Weights of a small transformer language model: MLP 2560 squared ReLU, vocabulary 16367.
Each number is 128 + 32 x the weight over its row's rms, rounded and kept within 0 to 255. Layers, rows and columns count from 0. The size above them is the row's rms in percent of the matrix's.

# layer 4 MLP up, 2560x640, rms 0.197, rows 711-732, columns 480-639
size [ 96 102  92  86  96  98  96 107  97  97  96  90 101  96 102 103 104 102 108  97 108  90]
[[134 136 174 134 143  62 129 162 101 117 178  88  54 119 129 109 109  84 123  90 130  75 128 141  85 146 136 155 170  93 144 121 155  90  75 151 111 133 191  98  87 143 134 188  98 128 129 121 120 189 110  98  88 114 103 163 169 107 159 136  72 160 179 141 117 136 132 170 131  96  84 123 145 170 118 147 126 150  88 153 127 154 129 165 111 182 167 103 101 173 140 184 121 122 160 143 222 138  77 141  79 209 160 131 133 154 100 119 122 139 152 119 128 134 143 126 120 163 166 117  97 179  86 172 122 138 178 112  95  98 126 162  88 135 112 106 111 113 166 114 133 204 110 112 136 112 103 146 153 132 142  78 105 166  95  74  94 157 105 179]
 [141 122 136 166 145 162 196  71 135 100 121  80 187 152 187 142 187 120 167 154 106 121 153 119 143 167 133 161 163 162 170 210 155 142 172 149 112 175 140 116 115 158  78 124 132 153 209 164  75 196 142 144 159 143 122 120 154 129 120 217 144 206 131 139 124 126 160 130 107 160 102 159 110 102 101 112 118 140 102 147 129 173 119 141  79 103 161  71 124 127 104 150 103 150 150 110 104 152 131 174 103 154 146 112 133 151 169 147 125 127 133 116 102 119 150 149  94 181  82 102 111  98 105 130  54  88 165 120  94 127 117  91 134 197  83 185 174 116 178 176 170 126 147 103 125 131 117 174 101 157  87  92 161 177 105 144  74 192 143 153]
 [118  80 165 125 144 104 122 117 133  94 167  86 105 124 128 129 135 152 128 109 113 123 139 138 144 116 134  96 121 181 121  98 139 100 101 124 105  83 141  93 132 128  87 111  69 138  96 124 122 135 158  88 112 123 135  94 125 148 122 103  99 164 118 115  76 111 147 157  83 118 144  84 216 145 105 144  80  50 116 188  77 152 119 106 145 107  74  81 111 114 213 152 155  97 130  88 131  61 114 193 109 187 135  98 146  53  87 199 179 152 156 151 160 130 122 138  94 134 148  69  99 126 129  74  78 129 135 147 143 124 145 127 120 125  55 177 119  48 130  93 161 108 148 128 103 134 158 151 111 158  91 105 109 128  78 140 108  78 133 149]
 [135 123  33 115  83 140 120 143  87 121 186 192 100 102 182 146 179 141  88 103 100 115 110 166 133  86 128 122 129 126 116  89 106 140 113 163 109 146 111 112 132 134 190 161 125 145 120 174 146 114 132 171 117 117  59  78 156 114 123 100 129 139 112 131 103 104 166 132 128 167  71 108 118 151 133 135 102 101  82  55 103 181 125 123  97 158 143 104 116 152 100 150 126 129  84 125 174 124 109  98 118  89 155 109 141  96  40 132 177 159 109  71  94 125 139 134 100 136 112 104 186 171  30 105 125  93  65  93 128 137 110 115 133  82 120  97 168  78 124 107 134 106 153 123 134 132 119 104 145 132 130 103 185 151 120 147 126 157 200 201]
 [187 169 132 168  79  97 157 117  80 159  98 120 130  78  83 129 152  97 151 122 171  92 116 166 109 163  58 161 150 152  96 164 131 137 134 139 121 149 142 124 143 179 155 177 105  55 120 189 117 123 129 128 165 167 120  96 191  96 128 136  93 136 184 140  80  94  96  75 136  84  50 120  98 117 142 139 175 104 110 186 141 156 143 127 121 138  77  76 143 152 108 159 196 138 126 106 154 145  77 142 133  83 143 173 126 141 108 143 115 161 149 134 129 159 178 136  85 110  79 119 110  94 175 115 153  49 102 140 179 139 143 160 148  86 135 109 131 129 148 125 186  83 135  65 144 171 123 145 123 106 109 132 123 110 130 111 136  93 123 130]
 [106 113 127 134 137 201 138 145 127 156 166 122 139 131 151 106  90 102 196 127 112 126  94 177 131 114  90 127 184 174 135 135  74 147  96  91 103 120 134 134 151 115 128 102 122  28 102 172 107 137  99 165  97 123 152  60 182 121 108 129 191 163 135 133  72 144 128 152 178  90 154 124 105  91  97 136  96 196 127 180 133 118 120 149 117 187 140 104 116 162 102 134 125 134 191 106 141 145 138  92 122 140 189 113  63 115 153 137 153 132 145 114 161 180  87  67  71 150 151 141  49  64 143 124 139 144 123 150 150 167 147 183 141 136 164 104 107  63 138 123  97 161 126 148 147  86  80 140 112 118 111  92 157 194  12 131  96 121 117  94]
 [130  86 126  93 175 203  93 127 128 112 169 125 147 115 141 128 152 161 131 123 134 140  69 142 129 137 130 144 128 107 131 151 186 170  74  89 115 124 165 121  66 126 180  92 125 115 103  50 102 146 152  89 111 115 211 124 167 135 127 127 104 109  89 153 139 106 128 123  84  83 140 170 114 116 127 120 129 107 117  88 175 144 147 135 126 123 147 119 136  69 134 105 104 141 112 123 130 120 145 119  99 124 185  89 136 158 114 110 139 125 187 143 145 132 127  62 129 161 173 173 178 113 120 161 144 120  72 140 123 115  79  89  86 104 147  91 124 117  82 158 125 108 148 171 120 141 151 167  94 141  88  75 160  76 147 158 141 127 111 115]
 [108 113 100 113 138 142 110 110 141 148 127 138 157 131 106 110 172 167  69 208 120 124 153 215 188 201  92 145 124 108 153 113 144 172  94 122 122 172 157  73 118  73 110 182 131 135 187 139 112 168 152 147 112  82 145  89 130 132 128 108 178  53 104 137  81 139 129  85 192 148 123  87 180  84 135 134 159 144  97 145 148 157 137 134 139 103 101  31 144 117 168 142 186  96 123 177 130 163 109 142 148 206 175 126 112 102 131 131 177 119 152 127  77 140  95 183 158  86 158 122 193 127 123  99 100  90 141  94 165 110 137 117 146 119 106 148 152 106 140 153 174 158 149 108 104 167 135 160  83  84 136 104 107 141  86  90 102  32 123  56]
 [132 171 138 160 128 200 175 122 147 124 167  84 197 123 123 139 127 186  88  95 124  94 116 154 173 150 169 100 109 178 111 107 147 156 108 106 139 117 125 113 131  77 119  74  64 134 171 129 138  91  93 149 101 138 179 121 153  86 127  50 181 146 106 122 151  94  36 147 108 177 160 188 194 117 157 147 141 122  89  87 131 163  91 140 182 218 107  87 155 146 109 140 145 191 110 163 112 171 120 127  97 161 110 130 195 134 136  76 188 101 105 118  72 123 119  82 126 120 140 109 101 137 105  91 133 150 139 131 147 109 139  47 152 131 183 139 142 127 164  95 167 125  95 108 156 130  76 114 121 128 130 168 130 111  91  59 149  97 164 144]
 [124 120 131 144 152 132 172 170 112 125 123 147  83 167  94 104  95 127 113 146 125 172  70 143 130 141 207 170  46  93 129 100 142 146 152 159 157 142 132 124 119 125 110 183 109 171  95 131  91  95 172 109 107 129  71 132 121 108 129  99 166 158 211 115 148 146 138 132  89 122 135 135 128 124 120 153 175 175 107  91 174  85 111 118 163 133 167 117 144 141 160 136 158 160 141 173 117  96 101 231 141  99  61 134 126 136  82  77 107 146 113 160 118  96 166 100 201 121 163 122 142 169 176 105 109 155  75 108 116 120 125 114  98 137 157 137 130 110 152 144 114  84 115 178 157 152 148 146 130  73 158 116  77 114 133  99 117  98 127 138]
 [171 137 167 176 163 138 128  97 156 120 175  52 108  98 132 143 149 123 158  64  93 120 128 163 152 177 119  98 139 108  74 144 105 140 124 148 197 195 140  92 106 119  79 158 125 159 102  79 133 131 103 130 125  91 126  94 180 137 145 103 140 123 151 165 166 144 207 105 135  90 117 169 124 193 109 177  57 156 114  81  95 145 115 123 159 120 150 129 130 120 122 123 128 139  41 102 137  99 129 138 160 138  81 105 169 174 110 181 119  69  64 114 185 100 109 143  88  89 126  94  79 145  87 151 104 133 124  97 151 125 140 125 116 159 169  85 158 129 133 128  88 203 163 124 114 113 123 138 132 128 133 120 133 113 187 174 186 102 168 132]
 [113 112 174 178 180 121 132 129 116  68 135 111 155 125 153  90 135 150 122 152 142 108 128 100  91 107 129  55 141 162 165 105 234 121 141 134 152  82 165 105 139 147 151  93 145  97 142 116 193  81 123 173 112 157 150  75  97 110 118 112 153 115 125  94 149 112 133  62  99 152 107 191 129  94  95 125 138  72  95 162  85 119 148 133  53 186  67 131 112  76 112 118 137 140 122  93 155 148 193 155 123 143 125  94  97 143 186 137 118 104 123 146 112  98 144 158  97 146 148  89  99 171 127 177 125  99 141 114 103  90 135  56  83 136  83 171 102  53 105 178 104 121  75 172  78  33 123 116 103  96 155  81 153  68 160  91 141 153  68 109]
 [132  92 110 171 121 185 144  98 152  93 127 112  90 185 129 101 115 129  74 151 113 190 147 135 121 148 116 147  88  94 128  97 120  93  91  75 172 106 158 133  90 120 122 164 157  94 108  98 109 151 203 144 117 153 117  86  92 155 132 141 176 148 135 144 146  88 186 172 123  88 128 110 142 145 165 109 139 194  80 119 105  95 123 157 156 135  88 150  75 105 176 187 135 128 184 139 127 105 181  99 138 125 157  49 185 161 151 130  23  95 161 170 165 113 100 135 189 158 120 137 149 129 163 111 129  85 112 130 112 156 182 113 171 109 113 179 132 109 156 158 140 130 103 145 135 136 109 169 135  88 186 121 120 137 128 112 125  65 154  58]
 [111 125 124 152  99 154 140 137  96 124 112 173  69 130 140 154 192  86 141 177 141  94 114 145 138 118 149 139  50 138 136 104 178 142 135 103 112 188 120 127 136 104 165 116 169  81 159  70  95 138 115 130 117  43 119 138 132 145  79 164 155 195 147 158 133 114 185 112 150 110 180  96 121 145 143 136  24 150  87 133 127  98 107 120 171 156 141 169 108 175 133 136  79 134 113  95 123 136 143 122 120 128 107 150 165 142 200 107 152 113 115 158  72 143 110 134 184 135  95 144 105 125 148 122 186 155 101 150 123 162 103 136 129 116 127 127 125 149 102  78 169  98 111 133 136 184 148  95 175 110 132 123  89 111 119 134 154  92 106 201]
 [139 118  78  97 106 144 112 139  30  96  82 172 126 131  79  94 131 127 112 147 116 171 158  52 169 110 141 168 131 176 164 184 116 122 149 142  93 129 154 105 149 182 200 138 164 148  91  93 120 126 151 153 105 155 175 117 150 151 105 179 117 137 122  98  78  90  98 134 141 121 173  96 165  84 139  92 133 121 122 105 124 155 104 137 106  93 161  65 123  84 152 135  85 163 115 118 158  94 136 176 174 131 143 169 171  98 151 150 127  70 128  87 111 171 105  59  59 126 163  82 165 121 120 100 151 137 106 114 105  83 119 174 183 180 160 122 111 141 149 178 121  74 107 131  55 134 100 141 112 128 112  97 140 191 179  93 127 143 176 137]
 [153  92  75 158 124 136  74 131 102 163 114 104  52 119 153  55 124  99 130 151 179 107 153 185 202  90 129 150 125 183 114 130 143  44 126 157 117 117 122  91 133 127 118 112 145 150 146 116  49 136 171 118 142 114 173  90 138 111 143 120 165 122 149 144  90 118 144  72  98 102 158 152 106 161 129  90 102 150 171 133  95 135 165  93 133  87 140 105 177 127 153  91 154 162 221 130 152 107 148 134 168 125 167 102 158  80 160 122 165 143 105 105  96 141 140 113  85 147 126 199 162  91 130  77 128 116  94 131 175  90 121  98 111  87 127 143 179 138 142 136 147 111 131 111 174 103 130 152 137 142 144 106 133 133 126 109 157 106 111 106]
 [171 106  98 112 111 112 124  74 121 175  87 133  81  80 128 111 128 104 142  68 194  74 151 132 185  96 115 177 133  82 120 135  97  85 157 113  99 126 108 146  62 158  91 127 108 126 143 145 192 107 140 164 153 151  98 104 142 188 138 140  94 138 126 140 144  84  86 163  82 132 176 136 119 142 110 146 194  71 146 164 142 123 158 123 125 115  87  98 152 160  63 103 128 124 148 201  86  76 139 168 169 140  31 149 191 128 151 172 211 122 143 143 152 106 132 139 146 119 139  67  74 162 149 137 118 155  98 131 129 113 149 126 175 107 142  91  69  86 126 152 106 152 169 120 101 161 111 151 137 128 123 115 153  96  78 135 147 156  99 146]
 [142 122 151 123 133 179 142 135 125 116  61  88 167 115  99 213  85 153 107 145 175 130 183  30  83 123 150 130 122  77 162 125 129 120 130 158 126 147 137 191 119  77 122 109 131 138 115 177 150 121 150 104 105 113  87  80 163 150 161 163 150 156 131 112 139 172 118 158 138 132 166 117 181 107 192 116  96 138 149 134 150 110 110 135 161 173 138 157 115 142 145  83 111 144 182 115 140 196 135 143 129  63 151 156 112 133 162 185 109 127 111 133 114 109  72 102 100 177 123 174 157 153  86 115 121 185 115 142 128 152 145 153  78  77 160 122 116 191  74 125 140 122 142  60 114 158 156 135 147 100 111 135  77  97 136 144  90  57 119 203]
 [110 124 117 132 146 142 159  70 187 111 134 128  89 114 124 194  83 137 104 146 156 124 121  99 119  81 109  68 136 129 146  86 149 106 101 139 126 102 139 163  86 129 106 111 143 151 144 166 127 120  92 162 171 182 100 190 121  94  95 146 188 208 113 149 132 121 142 118 149 117 133 108 139  91 107 114 119 115 191 108 144 117 169 140 160 174 125 140 146 148 182 182 101 104 170  90 156 143 145 113  63 131 118 130 132  93  80  81 178 133 181  88 196 128 139 127 123  93 122 158 135 123 156 151 120  87 163 139 104 114 106 176 105 153 160 140 113 180 154 112 161 189  83 146 181 187 156 130 128 138 109 164 136 191 143 130  94 158 107 105]
 [180 107 181  95 122 128 158 163 145 128 121 178 106  84 220 129 127 175  94 140 144  69  86 173  55  95 121 160  99 155 118 118 206  88 100  93 139  92  67 114 116 145  74 140 123 184 150 132  79 154 129 139 127 109 171 118 121 120 176 142 137  93 146 108 134  63  89 134 143 131 136  80 150 103  81 128 127 126  89  77 108 143 147 151 150  90 155 138 120 233 129  83 127  99 121  64 172 104 129  86 136 113 113 151 105  74 153 104 106 193  96 165 133  83 164 184  74 115 137 113 122 127  70 107 148 139 103 122 116 194 147 120 130  85 184 139 101 124 145  85 126 101 110  63 146 206 125  97 200 126 144 120 188 183 117 101 150  87 176 111]
 [158 100 150 120 139 189 118 118 138 105  90 107 176 187 169 109 164 103 179 178 130 122 131 163 164 147 145 179 107 115 164 113  90 219 112 121 116 145 165  73 210  78 187 149  85 131 125  59  99 146  98 129 162 131  81 204 172 143 120 181 111 155 170 139 168 148 118 109 205 181 125 116 159 142 116 166 149 155  63 154 161 123 141 153 150 127 125 154  83 121 132 140 123  85 173 133 199 134 150 110 144 130 147  96 137 116 131 112 115 189 155 186 151 114 132 115 135 136 164 197 141 161 108 159 142 112 148 117 130 132  91 113 127  76 152 135 109 184 119  97 172 160 115 202 193 218  67 134 177 163 124 129 154  98  94 165 107 133 111 123]
 [174 123 165 154 109 105  98 153 114 101  86 110 156  68 125 135 114 175 142 110 173 138 153 105  80 131  96 123 142 144 121 141 151 119  98 147  99 154 123 131  91 132 110 137 185  67 128 147 122  95 131 105 136 114 133  92 125 185  83 181 130 129 118 127  92 159 162 107  80 140  89 126 167 147 134  70 115  93 143 127 106 158  85 119  95 128 135  72 129 149 139 141  65 117 135 115 131  92  51 129 132  90 141 141 100  95 134 122 142 185 190 126  75 169 122 194 123 104 155 160  51 154  94 160 186  60 137 143 135 115 155 163 121 112 144 113  83 131 174 144 143 130 189 173 108 109 126 143  79 128 129 108 135 101 168 149 112 174 150 160]]
# layer 4 MLP down (transposed), 2560x640, rms 0.0519, rows 711-731, columns 480-639
size [100 103  96  95  93 101 101 102 104 101  98  96  97 100 100 103 102 101 106  96 107]
[[105 116 156 155 152 163  78 165 152 159 135 122 160 191 147 168 166 140  83  90 161 131 206  69 128 110 163 135  91  70 129  63 129 160  61 110 134  76 112 177  79 136 128 128 130  83 119  81 137 102 144 132 140 136 137 172 125 115 107 115 165  92 122 156 174 131 108 146 161 103 136  68 109 146 157 135 159  93 139  90 178 149 170  96 160 126 150 176 148 119 141 164 197 173 109 143  71 182 145 119 119  99 123 114  93  66 142 183 176 169 131 140 149  87 115 141 124 133  99 172 118 160  53 182 136  51 168 131  75 157 107  96 164 147 140 126 120  98 159 127 121 136 107 130 113 186 166 163 110 162 140 126 129 154 138 125 122  97 158 119]
 [101 116  92 122 140 157 173 105  70 143 144 193 117 120 118 114  95 151 105 114 139 137 102 147 189  87 116  96 151 184 142  99 121 134 180 136 167 191  56 135  86 159 162 142 123 111  64 134  86 142 100 194 157 120 138 158 111 139 121 138 103 138 134 128 150 159 103 103 113 138 132 140 124 149 191  58  91  99 116 138 113 129 134 151 158 126 113 116 145 120  78 103 125 189 159 125 156 119  85 130 124 103 147  95 164 159 103 193 112 159 165  60  82 135 130 176 149  79 171  90 176 197  65 197 160 152 123 133 142  90 159 148  74  97 104  82  84 108 150 124 102 142 118 125 113 179 113 131 138 171 106 148 149 100 107 163  93 202 100 147]
 [156 101 182 109 126  97 159 108 120 117 108 136  98 170  89 101 116 162 125 119  74 104  93  96  98 146 135  81 100 151 131  87  72 151 112 169 114  46 189  93 133 120 172 107 180   0 160 112 143 133  94 107 127 116 187 110  79 125 113 126  76 162 108 126 101 152  82  93 119 121  92 117 123 109 106 191 130   3 111 151  64 138 161  95 144 114 125  35 132 102 139  92 144  82 148  74 117 128 211 119  59 164  71 163 159  63 128 151  89 184 118 100 132 140 165 167  89 130 123 156  63 159 126 156 115 137 129 172 178 155  80 141 111 144 137 194 134 105 161  75 124 133  64 155 149 141  92 118 104 157 175 130  91  64  84 150 135  89 139 167]
 [160 107 119 101 129 168 122 132 215 114 115 113 141 161 141 187 120  94 168 117 143 131 112 107 190 172 106 123 122 180 144 148 153  70 154 120 142 109  47 123 105  83  74 100 100  90 114 106  98 112 164 108  85 118 106 168 105  78  65 168 130 143 134 115 129 117 112 150 124  96 160 132 141  97 130 161 129  98 123 168 155 158 209 115 168  92 115 158 141 119 155  64  91 181 174 101 117 157 155 167 117 140  90 125 147 114 117 105 202 176 102 195 138 101 167 192 103 122 134 150 125 148 161 114 114 200  97 194 146 131 149 119 143 116 137 124  70 124 154 157 150 139  94 175 112 157 125 133 115 158 149 117 174 139 168 148 127  76  87 159]
 [ 99 140 127 181 159 128  68 131 120 202 185 117 148 104 144  89 110 155 131 163 121  95 146 193 156 131 158  81 130 103  94 125 122 144 137  90 113 105 110 115 156 158 116 104 143   0 122 106 175 120  93 118 161 113 155 176 120 189 107 147  88 157  65 176 133 137 122 158 101 113 110 105 169 145 134 142 165  97 131 130  97 108  91 153 129 105 138 104 151 108 141 185 154 128 116 175 134 171 137 115 160  74 117 124 164 128 113 116 130 121  74 143 115  88 125  98 196 129 159 117 142 138 145 138 101 101  92  84 130  86  90  98 117  97 137 133 110 147 143 111 130  84  77 108 191  99 144 116 160 125 164 104 135 126 149 171 128  49 141 111]
 [109  51 124  63  76 121 119  78 105 101 111 158 109 162 153 155 175 156 114 144  79 123 110 216 120 138 189 112 117 111 126  79 118 103 124 118 122  71 128 177 114  93 127 131  94  26 164 110 144 157 167 100 131  97  97 100 120  71 133 142 163 115 140  83 134 131 130 123 143 141  88 142 193  87 147 169 116  55 159 144  94  89 149 143 134 101 144 112 136 103 111 172 147 166 112 117 191 120 134 146 142 133  71 121 137  97 151 149  99  89 148  72  97  58  86 159 173 163 145  72 140  80 175 129  71 154 119 139  85 141 114 138 146 139 135 104 121 128 102 138 124  80 119 152 114  95 121  94 108 175 126 120  96  49 154  93  94  75  96 132]
 [173 132 188 123  77 105 130 135 127 126 183 175 152  82 122 131 150 117 163 152  95 182 179 113 103 107 163 122 101 157 143 111  98 170 145 158  87 172 122 149 117 113 149 160 196  93  78 151 143 137 107 162 117 138 127 132 126 143  82 109 160 123 154 118 137 114 125 166 116 143 134 150 123 198 174 137 144 126  82 109 154 123 152 189 122 137  41 105 112 125 168 124 150 147 150 114  93  81 157 137 141 116 111 133 118 130  82 110 130 158 143 118 105 143  71 140  80 135 183 128  85 101 136 130 113 165 178 110  93 130 163 121 107 136 105 122 104 136  79 139 132 106  98 125 122 139  95 136 110 113 107 144 134 154 149 134 173 145 157 157]
 [112 147 161 114 107  79 157  91 131 129 109 143 130 151 107 106 120 120  74 162 165 143 164 147 104  74 123 105  79  93  87  98 158  93 142 113 127 164  99 147 130  82  87 173 144  76 148 158  84 104 153 116  95 116 105 186 180 145  97 164 127 128 124 115 160 189 167  99 106 139  83 121 108 123  96  97 133  97 156 111 134  96 128  91 117 139 122  63 143 154 148 184 144 121 136 121 161 184 111 172 183 125 143  79 177 168 129 165 110 191 168 107 103 108 170  67  88 126 119 166 201 106  76 160 168 133 110 130  98 170 196 114 123 140 135 173 125 118 135 159 125 105 105 119 132 102 146 170 129 144 121 113 110  56  92 155 176 134 102 156]
 [131 146 104 119 127 106 145 115 154 134 103 177 165 112 174 146 100 146 170 176 132 161 110 109  83 155 125 136 111 104 179 123 141 115 133 199  56 175 140  98 160 170 150 140 133 147  87 105 120 126 134 169 167 101 196 163  94 168 108 111  75 107 110  99 150 162 129 148  50 137 131 111 148 134 157  94 126 144 121 131 127 131 155 106  97 171 140  89 140 151 121 128 146 135 102 111 140 114 132 101 129  45 110 121  94  17 123 135 130 134 106 128 112 196 114 127  87 159 146 137 116 131 127 120 197 105 161 120  65  93 126 111  71 104 118  89 167 102 103 185 105 136  54 112 134 193 113 111 129 204 120 183 130 104 126  76 193 104  75 148]
 [164 148 166 137 125 129 148  80  85 122 123  93 120  41 158  83 158 139 158  92  93 113  95 185 135 172 138  64 148  82 140 110 166  88 121 157  91 117 119 112 100 138  90 109 109 188 112 108  95 128 136 145 168 152  51 157  93 197 162 121 100 135 119 150 115 169  78 109 130 102 102 160 199  77 112 104  79 137  74  64 151 156  81 166 146 105 101 131  84 142 156  88 152  74 128 128 108 163  74 126 141 118 110 162 118 116  65 171 154 124 158  98  93 202 121 127 126 148  92 138 128 125 152 213 149 124 139 168 111 191  81 174 114 134 145 112 140  86  86 154 175 153 112 171  73 179 168 154 100 113 152 101 102 146 158 183 115 156 160 116]
 [147 116 133 142  90 136 115 124  99 132  86 116 133 126 156 113 107 129  95 147 154 125 132  92 135 114 118 139 145 127 103 124 140 150 149 112 138  90 157 158 141 186 117 150 163 165 172 141  91 130 130  74 122 186 166 127 155  75  64 115 105 159 162 106 145 131 101 178 142 125 131 113 157 125 148 131 136 171 137 153 129  97 160 102 152 150  97 102 127 122  77 138  76 139 127 159  85 186 154 174  97 152 113 117  75 182  88 188  96 136 128  86 109 181 175 134 133 149 188 116  79 119 144 165 150 159 136 162 181 181 148 111 128  81 121 122 134 111  78 115 121 118  74 143 100 156 190 152 165 178  72  94 105 109 139  93 151 113 144 132]
 [129 112 130 109  94  94 188 186 173 124 104 146 168 135 157 120 152 161 101 138 141  80 113 181 124  91  97 127 214 147 110 131 178 142 181 124 122  83 105 117 132 156 131 139 159  79 126 170 116 141 209 118 108  94 145  98  99  77 113 126 129  82  67 117 116  86 135 131 102 160 121 184 127 124 150 144  91 154 122 146 165 105 100 139 135 154 150 180 105  97 141 116  80 163 165 124 110 133 139 129  72 116 102 105 137  99 182  83 171 129 125 166 121 100 158 168 144 158  95 114 136 140 101 171 124 173  97 139 111 155 110  96 132 147 103 167  39 138 122 128 153 105 145 163 106  53 127 143  79  84 105 134 182 165  79 160 137 199 110 126]
 [110 102 147 113  73 115 145 159 119 138 110 136 144 154  75 112 104 184 183 107  97 136 131  87 179 116  47  84  92  83 114 126 151 108  80  96 108 155 121 155 186 153 179 141 162 146  89 150 142 116 114 133 196 123 115 158 137 151 171 118  69 153 135 168 131  78 138 138 133 190 124  88 128 134 124 149  99 121 120 134 169 161 199  80 136 191 161 122  79 186 155 142 169 131 104 129 178 163  62 100 151 160 190 135 123  96 155 123 130 154 111 138 142 108 145 129 108 142 141 111  91 109 154  89 139 110 146 124 138  79 171 109 100 168 117 137 115 122 129 155 157 126 137 130 162 118  98 138  39 122 183 151 171 112 112  46 131 121 155 129]
 [119 134 194  97 108 106 125 163  64 168 157 137 124 163 118 195 112 138  54 167 125  94  65 154  97 110  99 105 169 144 198 111 131  96  99 144 155 127 138 118 141  60 124  81 109 121  88  78 102 128 127 102 120  89 146 104 184 120 158 132 160 133 121 155  93  56 128 125  83 120 125 133 156  90 102 122   2 115 129 117 126 140 112  81 104 104 164 217 122 228 126 112 191 156  65 110 133 121 146 128 178 158 125 133 160 148  69 115  86 170 150 175  83 133 120  90 165 178  95 137 136 198 123 135 149 114 161 156 110 110  88 158 107 104 114 108 207 152 106 129  95 149 141 127 133 139 132 119 166 140 118  96 139 133  83 121 127 171 114 156]
 [133 131 113 120 116 140 137 128 105 110 145 145 112 113 133 123 114 163 175  95  99 162 103 150 153  66 109 119 157  87 143 145 123 120 113 142 180 150  96 189  92 112 163 175 130 126 127 204 141 126 131  97 139 123 114  92 177 103 118 101 152 102 130 136 179 102 178  68 138  86 145 119 103 188 163 152 161 108 126 170 117 183 155 149 138  97 104 120 132  86 126  83 152 107 117 113 155  60 162 164 110  85 159 157 134 101 129 159 122 100 211 105 167 141 163 129 135  63 156 100  99 116 157 176 199 103 129 165 137 131  80 146  99 107 149 115 144 132 146 138 145 102 145 137 172 152 150 138 124  27  88 168 194 134 165 136 135 145 124 141]
 [178 141 122  87  77 100 141 107 162  76  92 161 107 142 210 163 136 206 108 133 139 110 120 117 138  95 127 152 115 134 129 120  92 140 166 170  94  71 109 142 138 210 114 171 156 134 164 141 162 170 122  99 100 159 127  86 162 137 119 152 132 108 233 115  15  82 125 164 105 165 180 123  80 158 136 131 137  98 110 149 131  91 138  80  89  75 109 130 107 115 156 137 122 178 159 120 152 115 107 137 121  85 131 120 126 227 135 144 113 134 102 157 140 152 157 108 153 168 128 117 102 141  79 120 137 118 118  98 153  76  96  99  85 125 194  96 142 116 102 112 150 115 144 162  92 108 125 109 134 136 169 124 140 162 153 112 170  71 109 113]
 [113  81 109  95 122 147 127 141 142 138 154 114  69  73 116  74 153  92 151 129 177 105 143 140 128 120 127  85 124 137 102  88 133 138  93 157 110  99 144 142  93 141  99 120 112 155 178 152 121  75  89 125 119 156 107 134 177 142 131 104  68 169 191 124  62  71  86 124  85 182  70 134 122 103 145  88 120 117  94 124  93 114 145  78 121 106 145 113 130 113 119 135  84  79 122 124 137 129  67 112 117 140 112 123 134 127  91 114 142  86 213  65 102  75  85 168 116 144 126 132 107 123 129 109 118 140  85 191 133 132 194  98  78 173 170 195  94 188 141 152 173 200 129 176 108 131 160 100  85 179 154 161 101 112 113 141 114 110 101 135]
 [107 107 141 120 136 115 157 126 141 116 102 131 161 116  99 155 128 134  45 166  96 101 145 164  95 131 170 170 158 112 124 172 142 133  97 103 119  59 167 240  81 106 118 112 129 161 186 147 175  87 127 108 140 120 142 157 106 124  98  91 104 159 126 129 140 116 129 167 113  99 125 161 122 121 146 184  87 104 138  71 102 171 123 133 149 102 104  81 124 194 162 156  98  99 168 110 116  94 116 139 131 145 149 188 112  94 177 176 163 113 137 105  83 126 133 155 151 158 166 162 127 142 128 122 104 137 118 130  88  96 170 149  91 119 141 104 149 204 142 129 125 111 104 139 155 134 105 139 124 162 128 108 120 173 131 133  59 189 109 152]
 [ 81  91  81  91  99  87 148 156 138  67 151 148 165  28 138 125 152 198 123 188 117  96 132 151 139 115 101 137 130 104 210  95  63 124 122 134 124 109 139 126 191 127  90 157 158 156 117  91 114  99 130  83 154 136 104 130 129  66 127 118 115  88 112 161 140  88 121 116 119 169 132 121 103  99 125 109 110 159 102 122 141  96 152 123 108  86 140 113 129 111 191 171 130  93 147 142 147 136 171 140 143 140 203 102 112 137 119 180 139 112 199 100  67 127 126  58 121  86 143 167 140  99 158 141 170 175 107  98 160 114  95 143 151 101 158 146 122 168 131 135  97 142 124 109 137 116 157 104 204 151  92 127 121 159 119 109 200 127 109 113]
 [174 160  76 153 101 190 109 131 150 126 125 123 151 124  71 223 184 151 122 163 168 134 143 138 156 122 147 130 171  77 105  99 163 151 131 113  83 185 182 134 118 207  80  93  97 143  76 145 138 123 161 114 112 149 169 133 124 162  90 159 146 148 211 135 123 121 105 122  95  89  88 180  96 166 140 121 178 138 108 158 121 135 128 130 131 155  78  80  83  85 168 143 144 105  96 181 173 133 136 136  84 105 137 105 113 179 109 182 104 123 171 107 105 131  55 141 133 135 108 146 144 173 114 111 166 162 129 152 128 135 109 133 162 168  99 133 139 192 178  72 116 106  87 111 166  89 115 133  59 115 136 122  90 131 145 107  97 152 129  89]
 [134 124 115 111 169 180  80  91 111 108 116 133  84 113 145 146  78 120 143  57  87 168  91 164 107 144 135 187 136 127 125 103 125  99 122 117 116 174 108 143 147 130 155 115 150 131 161 116 136 104 100  84 123 120 105 171 125 180  71 149 108 166 150 156  92 109 119 123 111  66  80 158 160  84 105 153 165 101 102  67 109 171 125 161 107 152 116 189 133 120 129  85 164 137 141 130 111 129  92 108 143  98 122 152 104  97 186 112  78  55 197 165  87  87 132 147 127 157 114  31 188 100 176 100 126 138 135 167 175 170  99  90 130 172 144  97  87  71 121 173 140 138 173  81 118 148 120 151 156 150  71 170 192 150  66 174 131 115 114 164]]